config.yaml
n_layer: 10
d_model: 160
n_head: 5
n_kv_head: 1
head_dim: 32
d_mlp: 448
vocab_size: 8192
activation: "geglu"
norm: "rmsnorm"
norm_place: "pre"
norm_eps: 1e-05
positions: "learned"
qk_norm: false
attn_scale: 0.177
bias: "none"
tie_embeddings: true
parallel_block: false
init: "normal"
init_std_qkv: 0.0318
init_std_o: 0.0
init_std_up: 0.0318
init_std_down: 0.0
optimizer: "adamw"
lr: 0.00249
beta1: 0.9
beta2: 0.98
weight_decay: 0.067
lr_head: 0.00513
warmup_steps: 544
schedule: "wsd"
decay_fraction: 0.814
decay_shape: "linear"
final_lr_fraction: 0.0
batch_tokens: 16384
seq_len: 256
doc_mask: true
train_tokens: 104300000
steps: 6366
dataset: "wikipedia_en"
Each number is 500 + 25 x the weight over its row's rms, rounded and kept within 0 to 999. Layers, rows and columns count from 0. Numbers have three digits each. The size before them is the row's rms in percent of the matrix's.

# layer 4 MLP up, 448x160, rms 0.101, rows 211-268, columns 0-79
102:515452499491485497547491494489492458483496553519528485489452535499496484479471501485494501528554500488524485515506521461469476532537469530538521474507499526453489532479514495477530477459465492499486485488537457502529522474515442538534487503
075:522506456523497484492452448507497488494496508462509496477518490478495493496522496519482530469483449525498527532535470548456520507422490525482484479493541520460503526487497509515510504499504504533490488535479506446470464477523486461480534517
100:483468520538471508468456553477494484489485465478509462484469490495527517495480544552497472527480523502535497511490488490550519492503531493513524527479473528512479461513514491477503491533520507494511470494535509463478486506494483527544498533
098:481472512490467503506471511487485522510473498539481531502490487487543522514497522483498545486459488520492526512461468498469488492479524511510505485484508501463511524502541488538478467446512457553519468552524469463480519483480485470528495508
104:497488524466497491487499524490504503476551467508527505496523485497514472486560473507526480497512459499485536542471501496483481516524516489532512456547484549483532493510520500511481495430482522523479514517495493532524530499499539528512466465
107:490528451488488502512511511472495516484501531501515487458524496494420482495473488471499507453482538481519497512534506470495547472507537498522542520478484493508483508477470481507475519513485506518442492546490479495501509515475505492463465508
100:497482522499502506507517499536505505474524489499531525542491537469504519491495475499500549487456474476532507472464504465524546481487437502460463475512495499521538517492464495487472514529545536479542507495490487499453491528495504496512476466
098:511530546494466477494490484478439513484477453500528482494456515516505467511439525479532502501468533480526487495478485509515494494553507539498507512466508494525558494534501525501451477535485489494494502506510416515527538492496488486510492518
102:475518516522547480479515481486474488475480541495510507485503497483489516489469497446495483486469520503480527501511487502511519498513516528496541496491535485501558490545489461507547527451472525490492468479500503512492520475508494523443524454
113:499443488551536519478486484495454463482516449518462517485503467503520527512526516541508511524482545498532481529525469482483551492500477525504524461496465513509470512485469497496490492527499502537490462493458488508505522477530532492456485480
064:512495482538514514529525498514522521537497489505505507518499497490496531484506472466560494482531489577526529559509506536471478517476504493500488553503509508521513497487489515558513485490501513516495517521477498500493513502514504481485514493
107:513494491513502458513471482501475519494525477528491510485526499549498509538515521479498503524478475518543504500493506513485480506514522470474490530494528488511518475512492534493452496514508478517519537543461466497469534434431521460500478433
094:530498409548476500512476475534547473515467514516512513542488515498495516537491530508532481488477500484499468482473543489500497500483464503523462450526499521527467537508521503510494503484471530497540529487519486531535486448497501463515529510
096:516473478486473518545502467538496500508534531531474519532539501503488508544517471524496493524480486510499473492488497494477476542478533525493494500502545533497498581524485498449490530501482524537508543517496541489519479516465513493488517440
102:425513507507517502506476468539549481495482516465502473490477499463497490488512486504496537485486508506483463477516513505481496474465491521501527468525495522535487500509459512509494501532494475489449479493503489505499481499525467488457473498
096:481490490482506485533478503498477537493527472484560437550517522545534492484524516504483521533513498475467486518514474461503523478481463474514495519557528537519459539507493515528488487480500481502487511495475505531482502523468505494479500494
105:497498491522528480498499521500517516487501469502511476540495494517489479487512528520492553529474503496496550491471536440458495479537455478532513470520476472523469480448522471516519543509506493470434514508470475509492515539454527476501479552
108:495492539485508487519486506491511455480504452442573513513456499475536485495468475521532494501510485497490531537475486498494519509511516515458483442459507459497525521475513492509517462501493532504499481506503505484468548533498490524516507475
093:514467536509489523514441499529467532510512472524533489489482463531506473496515551498488498484463466486501491477453457478516510503491492475532518532482526498507484529481490502530484476496479542452511519535439522484464502499478523502542543525
096:489450500536491518488480521468443502500477463474539528544478480512496510510479476499487456534510531487518505477485487487508472456468522517536506486509501483517492509449519481513459499489521487505535489520553515452458519501478452496482533508
096:492483484498515494529483483522495499515530473489525452489516522520500469491469473489525527507509536479514483499506512504489560508522502498507486486493472498494503488465496509533492469436530493455528522545527494453486502486501509457518508472
103:505523490471500517540501522501503474502469528520520511538492494589439497522444516511490477516504518473519493495484491472492545502500512494505497483485484542446433511506496519519510504458467497512505500482478453466515525473480501506554518466
098:507488502552522501492460475527535483489494474503511516506476462472490510464491491510464525511491555480491524481485475495477556499490505494506541547496510525499472505479498520494517520490454495492531497536499539457531531529519500577422512414
102:504491494508490473471450508517517464501476506538513516492483463492462526493484489499484461483525489501482496498503478483457487528505549538521482489538474536468479457444491491472491516501516453497445471523552526535477491498521502522503514436
104:512485530479490526518505479487493515496520470522516492469498483547500511449454474531510432509518513498526501492514514487521485508490503468550445453447524482509483539545520472543532456499499512457522503484510545466473470509508487553525494515
101:456471511496519521513458500566490525524540516542477502475505493503439526549519474523502504496475507497487505484530474489511509479504490477480495543535546509535544507500497497521500498545549461497545515495497487479481524479536520457503559502
116:527455511499465481535496473506524482531504453497490504555538483477519504532544512420526500535484487489466500493513504519473499468468497519484509501527482526515496517518503497510492461564497447577504493514508469478469477524471498502521500469
096:554483465512537535484491477469465473482509532505525522494509539521452528485502504498476488530503456465470508482495485544527511508494464504492499452508491496454486566571503493498457466545473469521436544517517509485470489520507524514482473538
101:523522512513508487488521521526498502533510518513466520513499521493502536471431495499518516489501514517486505559515512550511535515469454454480484509503549513533489525539551498503505548480506527479526506476525502496436499506512471519480578492
100:495493538526488462513502516488531476507473513511518470486520487524504467557514478504521507484489471463497481517489478491479541492540491530525480521505484471483516523484516478496469488484500492450487509520521557502549506505502485506497461470
103:503492520456535480504540503497465526510513491486485507527491510540563465481524525492464502493505500511551500459508467503497492460492475505470500495552516474505513530486520496529530500522509490465517501552504509463478509447507512506582486506
087:484466520480475515542450499464497509460484488484483504503488526506524489486509574500475518501473490436480499482488505482424498495483476476501505497508540529488490488517480517453476495498487474489518509496490483503509499504481509505524499499
102:518504492530493472486499501514528480532509477533485548492497516471527486533492486528455513486509493509476482515534480530508536500490495482488498521524509497503477497478485480514511542486540507489471538443459467463502502472489438565517457517
101:492512467498489516500496504515513472535521535460503463453489474499467486456488463496487519473445515485538487453522490534522519484486467500510459530497518508529534486472532451466471506490496480517500532477504495511502492501531489505493565472
098:512556481502483450562473510525500512513458535513519448490494526515500511475517491500521474510503548496536493499487505526504489477511492523493522478469521461529501532481518506505519523493499510510517522531528547547486498495466514441528528484
095:515479487471543486502535512497439523507526462488509530475521493506481544472473514521482492478505496521469465466490499501493488501503492475472464529534495490484494538514514531477477505516495500476497556509467476492504524519469556511446510518
095:485469448504514490500538520478494527527457508491508512512494547528502526480501480410544507481525428511529523473498486513511478514473468447511513521498514465489478507512503531468485519549521522491499513521537470471495508508454469508500491534
094:510542471486522468489524498483509555496532528520456515519522510519512478497490525488517492517487509523474470462475486486515516489511479462547503531543506500515530511484494495482508474512485481510493497509475546520533495586455506493503521550
102:509523531489491487477502495535489499501470513540491475548540555556445483543517519494480543529520486511537471541486513464516494488509540497522470508499493517481485544477523562494493513523482484505517492460469501493492523512512523495496503456
098:507516531500491506488508519484531471514509511497508496505461468443484460518494531477524462469481492470500539461441494531502533518492506494513480476488466499512523543561518497534537453491496552443488463477503486493514500518516504506490476513
100:477536489500501443489519508500516482489511508522535502560506507461534522520527483472538556506486466473486564518506522485506513501548530490491489532519475526495467527536488513482509463464487479464496501496509455495492511528465491526534499509
089:524487509487497573521514524524470468472494475487486486510521491479526526451471529522477516518469509496506484554543497468496491482495496539544512471463468512515507491533495513481524480521471503496505536469504478521493511481499509523523534473
097:470561504491528437528486444479513525483516457482525453530510498539509481492495476486470521552459487477500479514521479499485484497488508512502515521468526488495429471481457538522523512517535451523530469493503499488501519504498502488506500486
090:445451488516510454473462544511479483498517548510527512524434477478520521489513477503471526506501515509519520510531459513473445518486518512502488474460508506517516488510504520488419533481455478504521482526546484502495486453489509545463509516
098:478484512478526505532478500498463473521522476507517460506469484481488586504490482473492510517491501505483522465500485513498492484489499454467516476553477429466540526544533467497544544509490511485450508515532473518500554483498512502519483451
106:486520521520527495493519502499463474518480516502438529502499500490514525482462507494508460526471477500564482502495539491509478502512511518522557483468533462539527451435500468470501541499504480498493480491534484501485496493535505475507512516
100:494514473469506534487549495462529487506521504480485504501487521521476479476465481525463475478485500500498513517467461479530519452519488555543505504527453502519517539537520467495502486503501510534477515459511513471525484519465484523448497496
112:496445573491485484477497527504517513503473495482490495492495468504516474516497494504514480515493483458517538502494514484470430519558516510463543527477489529514514477543498479550486513516455529484479463537520495521534486515487494488504446523
102:482516471460452493506548484499467514499545465497506499519489463535502469492505505496487517521510499513512484521494524520472487531468498486514474513518516504499462510441498504529507458492503478535495493498466494536513479486498530479469533537
105:514501488504511457504516550539496467508484500520463512489470476527540468517521482460506554541544516520486491492467495497494453465505508541520496494486502512510503503416500523452453486508539480525468476458537473509487492522506533520520494496
106:524468528486507533500496487524497508523521523482514471516517495482524523489520520480520449483497491488504494530507487490533499538479497526498503508518555479505522515582464449507514538493501548519526523472489529496501457471477495504509490507
103:527483485515477489478509529445498505489476505486472509526505530498506463522480494483462511475486471513498482519463445485490492465493469488559554496475527455472476517507486516528510495537502489542519444484465515541475503506484443549532514520
101:538524516508498491520488533511548490483448493503490441530535512514499495507494500553502523533469486505491522487482517474478512477544527449504515549488452516480482548509483501480470491532477463525507514494504521501501520493495541566528470478
101:553505538499485516487511527508503520487499547473518481493492489504516487476504477509531501533482524539477514485510438478504533471520500511481485486509488528508514515490498499493534542474459463477514472552487484508510488455504473545536482488
101:528515439526474519484493480505485472482445538499483482503532529533495525473512513495483496506541456488537496514465529523505535515477489510544485492497543479513498505506496500474483518479483510514488478514484446482500487503525467509505465490
101:506479454461465470461480537477543464471473456486492500451489510509472535506500550499518504482548505487487519471481499497499496503531526510519583511570468488461496521515509492480532530513533485514530486474497515474567528511528499508500499520
093:517512468489478502495479448494496501507478491464493518524508454508506502462513514524474482498489494512494494493555517508528477504481478531547494493483525534488534486530482460512490442480538505524523507496504515483434484490517477535486525458
101:503512508479472487499488481474454539480466492487513441543504497483447498478490491504541518514487487457510488518489504505520513510502499492547497501476470526511492533551530527491461484456502530501487553522507502549536518473463481521501493515
# layer 4 MLP down (transposed), 448x160, rms 0.0982, rows 211-268, columns 0-79
101:494488491449529539515505487472522491525535491478489521480526514484521470492469500526499551504497488572495463498511504473509465490503467449516458535473477481497497521483492516493510481469469476508492506491479506499501475497516512467515514511
079:517452462531527500505483516487477508550510464456450499457488542482530503504512492505481536508489491514503495525482472507497474520501499494509526526546523460544500509538464495505476519523501482484525509505477508476447487547464473472448522520
101:495529507483514474522501497465518501532476495456483520507546491521491472520556492521505505499502477521510530486492511485481493476508445463509524503469507480471510529456499515483496483486496543511478527521452496538573503485455485514544498503
099:481485489536494513507508521542483523521479513515531501476474497517515477477446521489544476499464500561474540518481483528514481502479519494535542498489509525549509500516502487540535493503543494480504577501480553522547469486502509492509461491
100:503498450532495469511565509524500474552526508459490491482503496474529474498504413525467497473473508507529501488470498491535480495491439523512495475512540495518469542502513523556517473507490484540517522504490483506492475480476525488508484491
106:501502495511459448498497498468535469514545508470511472464499446504557487520513497477500512507501456454487553506479487483497488511488468559462504505536511476475506480504549478506503511511497501514527499464519482491502538473537489483490512480
096:492492544505455511499511508523512482527469461503519489501489463485485461474485510502512496460506498441551470476517490481484514523507491538501438470544487506496524520509503464514486506472497545497484489478500510538524558503503525499515505524
101:493506500505491508472525516547508509487497537497499533500506512541539484494477501531499519539498475524496518495478446479489491499484544496533548504492492530477499483505533533519543535547465497481527461480462518520547499505487478508452482523
104:478476503520464486522542504516513479512531464454485509510465476522508527449517497495521523500449509519519509526488490474523452470543505512478469477515470522486494569515477476509477497514478486516491533515475540511474535487556502513506482472
112:512524500498506496465516534489490475520517519508481478490497474503473505436454516501500474484520503516502434506505517520522572442478526519455500494499498538522490467478525475467529479473533465473521469511497477494451483534495520497510570483
066:440495476447469500490460503478512485513499522489509471481515495483519453481514492507442510503491496459463509469479497471509484488511511483472494447481522493504480519497505518471501505535519497472498520507497459495485492504492518479507503515
104:477476506507477517466496495516575473533497504508441499484495464485477481511467484484525500523478495471510518488521530500458506502503516518450472490513500550496487525533460522497438441507494557514527530508489478479543495511511499535486488510
095:507524533466508494470491515493490560507492486461514503491523464493524513498484461493518452503527496519459566502537517510509528483487501560524512517488495503489546482552533496508484479547527517492457442464504463497493468505465550483478503526
096:498492522513487472488485428573493490522503482477442534484467491497509496511517481462470483546494520470535499530484534505466505500496496523467527491525514499529524471452495563493483560496499541505510496482534508463541494485516490521524534493
100:564453470541502514495506525464486555518494472489499477487515503475504504473471491460494487457469474523495511533514493508497520506553495465497500499514525491500517475481491526495515509509436490481476512527463493439517520511467516476498493497
098:514529516510496455451507525491504490530492545487487507520513508558465477541490498450497487491533473433515519537480476518488530533478500499499539475494483540534514493510468497507506490491470472497472472486488466531534499454555493513505516466
102:527493507469473481511500470498483481495497485498518443496491463489476495484487543492485428447486509459497507486508451520508501499486479481519518483497504450502568484493542533467497517477493513483483527507532489513526549449459478482498479480
105:490527520513495550500524499519448520519479501467474477495505453496487466489487496499482535505498508502494473476491476525472516511474467511520431524515453513487478536529522446511491522553496510535503500526493489482588496458507493495500495488
092:526544514495516489496455510523505463486493471500489511489462478505440502548505530520484527528481486481490500497473487486482509492541496526508475507506492475499445545467517499497518522487512485495545535539508513508490510495457517488496476522
095:511532521514496545496540528511553505471499527495473449511493510484499514505556508504490493494522509502521504498531504457474473491491522464510517522505506526534512502490490499475504466508505504511480513547500511543550494502510490526495503526
098:494493490514496530457505531512468515493477537506537481504462530502465509506569490500487562468517453471539464477502511499524498468457517548489467500519496539472514510530497497501548487471491473524506481478500531509519523518482538468462514512
104:499492479470484487518514497497498493497516472513498505461489547468504505493482515568503484517540490532487512503520429465490439521475478439479482517522500484450520495488475501514493518491501456516508490512524509519497505488489476549512486506
096:499447531491479501462504560541484501460464509492521535510492495523450498533503487505479511498511502471481491502513509517477483502491516509497502514474490510502513541516497506470502484430488479509501499501505525563497526508532483489546448516
102:496488543496515502520514541478504502466540468539498500490468491480522501507505457493461522496524542498531464490488505512505538501487487495512466521469510447482480469541520497531469504523492529468460502518511535453519501477490527521459504530
102:489539496526557495542469528539464527496486508489470487495507504517498524481518497494471497497507489452462521466472493499503450492508515505472473500544429536539501503493467508515483517468476501495462496473455528517533526503471470503465485501
102:500491488489513497490488494510489533479534481505525518502481487449506491544506539561505483503508466560422489480479501499501544513508529483531564467498494520531453514502474519512466489514517497459481457499490502522524514545495483489516473528
110:491512463537491519504452511473523530490518488547504462492511498507512481512496508473526488492499491555511524515488505495497526455509513527516505500477508503460484480465467451546544538477494509479480493464485501524533477489476537533564447485
099:514471529498466497512547524533474511505507493474530487535480455491535504517504517486493490491493543473527521520508506516490498483533497518501491484472444511465529482468502474499492471441489485492493483460475521501465538504486469481532511467
098:455525495477481489518507526480513517484523416466519531550496495505532474487476515489465500482476527519496496486506518507475550534485496512476506496508493487516474470451522501519538471528502471480489452491478449491505485526469534488505495485
100:508520488513506531514517523489481526500507472494483463509484489519491498439481533524467512484515549470495517490520552520512487520492569510525472514511476524502529450484495510478488502464528491504482467524513515501453517497497503514493502499
099:511542506472508492526480542518531496506518518456514484447515466451459493466548492463460493542498491566471493472487517483504520489497511490511462479554494489502489471508460503560533495529539488512474495501529513514485482488481518501496492497
075:556491496515538453488530469491494528503470465492483458508499493527502525491503484491517492507504519517488536528509465526539526519549508502509516524548473508485499490475519465559512472506485516521499491492490502493497505478498501503497501505
094:472495489522522483501540523496479477499507502484484505450575479485530520507485507511519533502560522523493466449520537502501504490457512477486518495514501482514508498507520462543540449510564487530442498502459464494497482509444506486448469528
093:470525516518500458525505514489473481486529502514530504519516520467530491481469518519507463473513488519477551498500464500533519502504521510501514475493513498521468481479499564502480487505524523474501475509471528518461463520505508496520486460
102:500485533502492516488495542521464509523516532498493476511492516469461497507553479518481481498483496505491526491527533485486495488489490483520509516545486484524504515467504500485526491502519483478481518517492487509474490512481465504493480519
095:489521519499511491457474537482530511513478535507475507528497490506453462512485528500516502499492468430492493486476514548469512502482514490471520492490497531455533523437452460486472508505491502490526501514473511543519518498548487489516574472
093:534506478496483467427456576459493480476473513509535539511483515457493454527465536480549533506494472457463495493496502461455519498440503526498474483492492495475484518485512524499519490492478539507495527493535493490500519468519465476514532521
097:473511476498496509492514486486519484491518460480490498462492513460520514477463452507500510520486499570520557492462489470512485487514475530475457488538503479522527461533533511508535494520504520497514480498496450477448477492456543509476453499
104:500499505465524502536494486485514532487502468494478461529492499519533566479535501477498536498481497472487454469459495530536476504515467490487474518519485527470501508535479483511494506507527527516471525509457510497508479487547524546512504511
101:484471507511489512505459483486540495503537510426500527520523527487457507445436509490508476459475486523505472518504488494501504496504466527466451481528474512528531474514486478496524532507497481513485507454494474500549488468547465515510537505
098:472495526492495512479497482472503523492504489485483472520447475532544474514527433473503508484494507474518494508488512517446503486471507499533481495524491509501552505486530470478511512494475556506488524459523510470522560512491521499484494482
092:502480509488537506474479516527477538463526488544537518485521500497471523497534472462522515518488457497511425559519495501514513527508488523484493497473516530479498489481502528464483496475513475533476525511510520517523516512519477542558521488
097:468498498481522523546485511508516511525505491517485468503540503549454514512486539508524502446515496471511479486466510499477486529530509536516462513487517502486501479501527486509525496473530493483439496516493502522508521504507450567455455528
092:494502491470519480504512536494533537486516509522477480495520471458503509535511468555489536501499466489502506503549491458493463512515476481501495489486502540496475528503519529455492489499513578496475517491508522501510455523492492495517533509
100:507500505521494497522486543456497543509509497500513496528537549500499535491502519501488507492494544471501558459454524493498472533519502495540526509513523474506491481457542547505550486502521513491472534468489510438512492483491522509524513555
106:495519464472508503532490514508547475459532487450482521511517519525479538507546505524498490501478532526548493466515504488489472515517522455551429507499542509499496513493472453531504481484525494523491532555549490508519481543475538540455510490
103:503484540506500516514504513467527550435579493505478509474492508518500529470437558519473492544479507501494525491561529510512488526464471539480498503527497520515485488509483472495491474460513451475517508521465529481519492502460514512490476540
111:503453498505481542490504532469496520499524538514495473485511476503500501449519547522479466522493463531476517562503464488506494515498463505525517514543512548505502505501499465501484497517486483525483525484457504520515495452499531503525482543
102:504533530531532485544496522501497500491460468532519510489503532498546470472464477486472529498474535516461495489476460495516500499514472481506510508520505460534499517490524510528478493487517461562506486503517490482458540505483511492509492494
101:441480527517495478501496512514476522503487507506513503457476485481497509482474495484516493475477468473478485436507531513524510459520539508453487496506514517484485485487504551510497480498471489476488502464474477487474507503490484446494455524
106:463485483537505486475474469479520497482481500487532533474504483522495412454446488534500553518510517530512511498489533458502504525511515492515514532505536444483439499493501512499491500471501469485469493517501497481546495480491545509549476499
101:511506496481529475459496465486507497529518508505485523490507494467499506539482461451502452510488476547461511498492536517494544447511533504523522515522486470456501515478532489474464503484519529427502495528520515460519474483469525428486460518
092:474492496492503485486491500476520522502525531496468528521481459503482523501547512506513509480497507482512504507497516502458496531439500508531518458508475538523515478510494468484546540481499520516487524478528529476544577466531473531508509511
103:489491486525463522504467507472528479469488481489508522522482535543475489479488496520511488440433509480498493515516506531500464545472509462481532482511488504466547459521486507495531520504492490487519466547503506451534537500504523495541513534
101:493476540514501515533481511468496499477485501509490504527474465498508481499509499511493480521507535453469584482508526554514543473503506487479499546490490495456541510465490522486494517510496499495496505453469510543482520465491450509523530495
107:473530506500455489498481473475467500550461514559491526525527489474473492490500518524492523496500478508519543494486481486501501497480482481484573536476522451477492492469496480502509532499515515508485527500461483541477506512435496486503466485
101:515535557509499482480488528495470482499495500471532471496539532537486519431483498512480499508475524532474493504475467517510486493533486459533462485528507451488487483478518490503508544520522463530532520518478463474517491525496534480467522475
104:494490496496451492536518488495471503493475487489487492477546516494513498448504479505516539476479494516533523513522494513544464493484457509532482526467474440502492480464527535470507544494522484485533504502473483523461530541467479527512509515
# layer 4 MLP gate, 448x160, rms 0.108, rows 212-268, columns 0-79
092:540509466461515549492511504485489513494495481501506488494496507501535525530463483510544519492524507546540514476492477490564520508560557464479477519523463491505516543475499559495507490489446530481513500525511491493484521477459533507483474487
105:510511488540496481474496503524516487504502509481461503492476486497519526486440495515516481497519486471507552481504503526555443493503535510475481524506515455542530532481571489513458514478457496514534525522536467457479532483536516521512473539
100:557488528520527482481476504485509495479520464472501553493513479530507496515493490504481488490478483475513497492508506537494520470495491513494471471519446487521528523511465509457465447551448516469540500439500446518506528482531541515513548465
098:507485498521512525511554487456496501506548489498493511465502484465518553514462504526508498506511509495481519460513523493512514507484494501442460495567494477475452502470494478485515541494506490491465529523495447517487561500474511466470506511
107:491497519521504543461529467420477507506506541509485471497530467512467545510506480503541503481489466521505524528559534492549513476480539503494468482476516486482529495533500530508499546524489506495504512511507518530490510544479512528491485578
097:535507483526467517536499521517521508515541499454518502520474545484472505504495472482518534516491476506530527484433526464534503472480466482504464493490489470495527518504446456454461490516545551515480496511524521488451507538500513498507515490
095:524515492515483537510516449513511488493497510472507484520523527483512524505570523500480510536542504520529459493519491483485534483473459496520482473469487520503447512489498526480525460522489456520522489512470492464493481449432501516529517509
092:505511537496502526475486495466504523477479455503518485531482510460537529427462503537476505481492459509470519521507483486455507467567484495517503509515506537532487474544526510506513525499511470493553494515518463517499522481480533518453496503
103:546544482484492504498496475519466481484508505446505510489517486489532492490477456487501498523491486517463506463505529504502501499495522499498500491475519421467495530522529533493532482515420454528501533483487508494485536524521482511515555503
061:529488509545515506515534494522492498500490497494504492511498503528498525505479466499513509522524498515522504523509502510513508520488493515526489579518451502482524501505497494603482487500505484494497499520497508482501480494512472493490483483
109:466518543523512489487492489480540494494500489519502503475484456506530513512496495484510531527513515517536470527507514485530507511477488506526482476499485501508560524498516559477474498522503502531523503571478480474489531452496510515485481438
093:527451502539501518505480465510529550488457463453507499543524481513485482447486506515500515487484433474467511494496442482506545478501475470500519523514505482509535512449508534525459487518492489508484516488495490519467526530492493511494494530
096:515487492476509481496512507504548495505538479515507455538505511530513486508496464526484470511478477501523532502488467444495491506537530481460528507482461474498497564492477495504498534521483514513557496521493533522523441517476501513522491502
087:462515540506466480501488444525516477487508496531462513509453516466499491528466512493507488481517503515520491413533510522551488510497489464472510494493468485473494508484488520510524480461524515543489472495511461543505491507524496500492550501
096:507484498460491489513498502488490542492518500464561423510501526529527479468486538510473504517506487481446516499503467476520516486502484443551487542519491513556480568529531485532496489514511509518468524491501532491499493504469505504470484529
101:533481420474491469515492516466499558462500436538496506501452500520506486491487508547512510534504460476494491466492497487472453494499479447478506518499511498537522501484458467503518472506484506476488539478479519529448477523453515488524496490
111:499512500503496514549440510560535534475543479499522504499482539508543514512553483539505533537523469497514540509518544470485475476535506459491502488497545499521499504530490504546453484456523495497494539523492474483501476467496490479528462491
092:479512457487499473485514483460496477464490473486534550543505503520504541506493507498490544501465524497504513473523510522528514514501516505527461522495483471498508546549549535482491515474485464518522509515507483496497499536513520500486477473
093:515513521529505511504496564550537509443514500518506495453469521491526478546534489563475489490475475474526460511512496460490504497501493500489509477501473516471465482509534519511552522442484489494526521510522498483476517480505509496528451486
094:511491485461509504526484474507524498509542472484508505521485514482504524466469459501570489508503525486513519470515504516523518526526540497511512515533519444522509502477497491544476520459515523479498538519538486447479483477506483506463465487
116:544479480520478519449525476515459537493517467491551525544492477495510532531539490503510487502487506497513557478474443513502488475506474467530515507498507486496421527506535516514539477496503507468508480470472505512495450510451508469491478565
098:528485484456446501511486482495532518507482465475549489513478486524520515469497501516501502520486498522481539468479443493490522509554548502517526522489499507499501537517463552517509507491468524483564497509480519467538504480461500518448524450
097:541472511499452463537476535487481513466496527456478491517491491458512473483495505536447542484497459476508528499495494454487528465564486501462471522511530498517448496500477493520489455493474435492521529506508529522542501511464491446521501488
104:505501484514519535497468484512479494515486474491521550485532515517522515502482470473527504531474492503498522454500497487504539506485564469520436478534532456475498491534528524501528505537504527518509480501508450492477469507519496550506490477
091:495507491511523493515504500505537544506432469517488517502503509461532498486501481518488523475476482499502486519540518489481525482498491500539523519523502529544492484453510512494480520463504483492502532522471508445511484536474511538524471530
105:508492486489528524451526486510505452533489541500472500516517482463498527500518518522515438489509489519480520503497469499547485496474495515549514523445466447504511532500500458478512495503487556535508503474523503473475497494518463501458500515
095:509486475535490516482490434478493478494517481509510527481512537484502526476482489487514545496493440483467533500493518489512483462478482501518500472536502513499462557477497532521497490511515527526483521509503464513496450495519546500490462527
104:492497474522495485482510491512522537480489521473533532494465481562495520460517494508556516494522501526516515468494494503488488560508506491576486503494483473536484516480524535475502483509495504481503530510512507490521509496457511491466490552
101:501506505495499537482512490491481491518512509458521490516476530493490509533531488515515517486480503460508554508453478491512525500519516497528564485442504485474521502517491477515505482531521561473511476476492489538518481476447458536495448504
097:503501487523497469491517494515541469470448480519560554501478496472473520484424490537528498441541495513537526547540523528469541460552517514506528476497453465508457501487483521514487512480514497449476494521465483534521519479482524505498459509
061:557491478519474534498487482496494537510456467471492490495508526501504503489522488504556505520483479495508529513527474507508521526474503478503501503497510504527510522481487530540501520510489514494493527515484503501477521498478490512503495501
098:490557466484502509527496495468485519498488508439497445472501502499484534447490496497572490493522510553542537498503530480545482542495503471510483533487491490524512532486501530489507517513452519497489500523482519510512507511483554490440510539
103:531507515519508501511494498463485497479459474504542503534499514502536500523502510525510481538546493531468551538498487489492482501540556493519532444473497471490466543504463545518503494496495550476522484517488502470499503498450529523509465523
098:521462510508523498439448492495524496487521497436481537494526471480526544506483502498501508495477505524498497542505524527490521498499522460489472545576490483532495485451483525486475500525481495522486513491438461481500505499517506536486490500
090:521498503491509555525498519502467556504505503503495492552517514526479488503498503494485520481502525508523490440545475533491519568453495486493477521501526513492497537502498526474493511494514471489496525543471524512525453503512493452492553480
101:490507468491514501511522508472494561508497512489486494518528509528478517502513466464489551467538476555500500494487475474479479491526474452500482523493499486483477496489505554491500515560507490459494523505487461488507463507495457486520483511
096:454499522523505521514467471507483465497492457488545487476475522481511503462486463537512505484498503500549522507487488493512563464539511489483497485473480468484543532522515527515540512480506533482494493521520473504477516460508526537457466501
103:524541509526503553495483512462505516478504535463504470499487503493456517537452514498511475522447499502465491473498466493513496507508541482547506485475528485525505534518456492480509454546469491515508499515511494500450510512479558545528516466
095:520573517488457513544504452488516543478476494483516467532503464470503484479511549528511501541506507482501516476500487469525503499475497521524483543472537525539521538495486466494481491488419508462510471522491477544472496501458544511501459488
105:520484497530488487525457508503510506474497497497488518521526544449475502514516473494542493521484486512486495522502545486508529529493535523494477483497454512547467527519443495465505454504488493557498532498486472467465480462468481529513447466
090:543497528506501569484497503459522477501491528447541464475499458506484530460503525471533487498525469514502538555524481493512512496497520543534536491488461491555538535506509491516507495514492533462503505457516507518504500505531507503463518523
098:463539533500507510476454465500512510474474521458516485483439474483465499499474542512526520512490459489475529517529527506506529472521486473541518509473469525497474468547513535515523491525472481454504506503476514515498538519502514531520544515
095:515483486498491534538500501524471534490515530486496522510543537508531453465534511499515493483511453511511503476476511444514515474506503460499490528532552501551528501477520540532492460475485468506508493515499515478516539525484475496537464520
097:508495508506528468475502523499508495471513485488498467511479484494475554513505506498526516536485491507501552455509552543507482439531496488497520466472523470493498482523547503522526501492513466471487506506529550479499505526502475524495510487
104:478485504514499483484513473531501501492498416487538505460497512509571516487474495499466486505496450494479433477501467505502566471555466484485506510505521485514500502518494488505482515496568493486527539492480454483475522511479497475485483537
098:501482501494515521487512518483505489514557514507507542474495549476504522522480475519513488523471488494500524519509477469541475485563528524475489487491521503474502502465477493500514473502505509518544445515522494515481469468439494485520530545
110:511497493473434510471490533500519505507503494458507507541493514527531485524470467473502469464474520478497553457498477485538470516566524498499487543514474499537475536540522484516523473479461508498520530501522500477503488504478498537496500529
100:542517537501509502507492505498534501463455498491492528487519519498457526541515522521459545501445497501499522504456502494496475553521519498513505552515492470489520490462519488518542513535486463490503511476473481478501488488476464457541522507
103:515491483520506494510518459510498523477506547492515515527476548489511477454539500504517497448518548519516514474509516537501508457510493476478502473525526508511484460476489500500547521521541464512533470528478491489484506496501497539464466518
102:521510504477504492524482531485517541515501532513497465543479496509490534510550522464490509488516495494486509470512502494461508496445496487497488486516480530508536533499480469507516507551504510500476471503486484516444466508504501484463480511
104:505539468494551458493514460497513541483506519484525509468507477492489506511527483521482524498527454520530496509508540481513536523529469452488472501515515529458471533516554522491535519483516491515494548532474503500527502542454504526510471513
102:525511515486497537516500514479502516474488541485476436507519479486466510518513496562531487509475486530506561479508504488464491505520515433499515524461448510500460520535483539469501488507487473532508481491487478495450523509529514569488482520
105:515529487504518530485447483479519526490526443485534474476488531519533490514506474541545531523467497524481505511512475500547483481518483448509491491517502480488487489474509528500523499492476484502545466501487495512455493508520501451482503517
104:534509503481527483476515502470510497478417481495507502513518529490513529509498523494497493497500448476546522467497518530506511490519476505539468500489480496519509526532510524512469510503449461491500465546496443514514494475494539520500474476
103:502505533509505506471503512504483504515504510505507551503515482463501538500502510493490511472487500513519505516507474521518506505508468481486531519502461484502536533457510491508531474510490526485523511479465469494456553515501495472433476525
096:486505508487521542491534533484498544494516489510478444487528498544472509481460490509478491493521483508525503470473494454508516548503485490509518489537494502503505559480507529500538497511477497500519518546463473496485531519475490518492487559
102:496480547510539499495488467516537501494493484502443535495491471501535527497502480531507498503516468531549534450525491488470492546493514490489489519540531495510538485513528502494499525524498479521471506514489526515487510489484572507519464515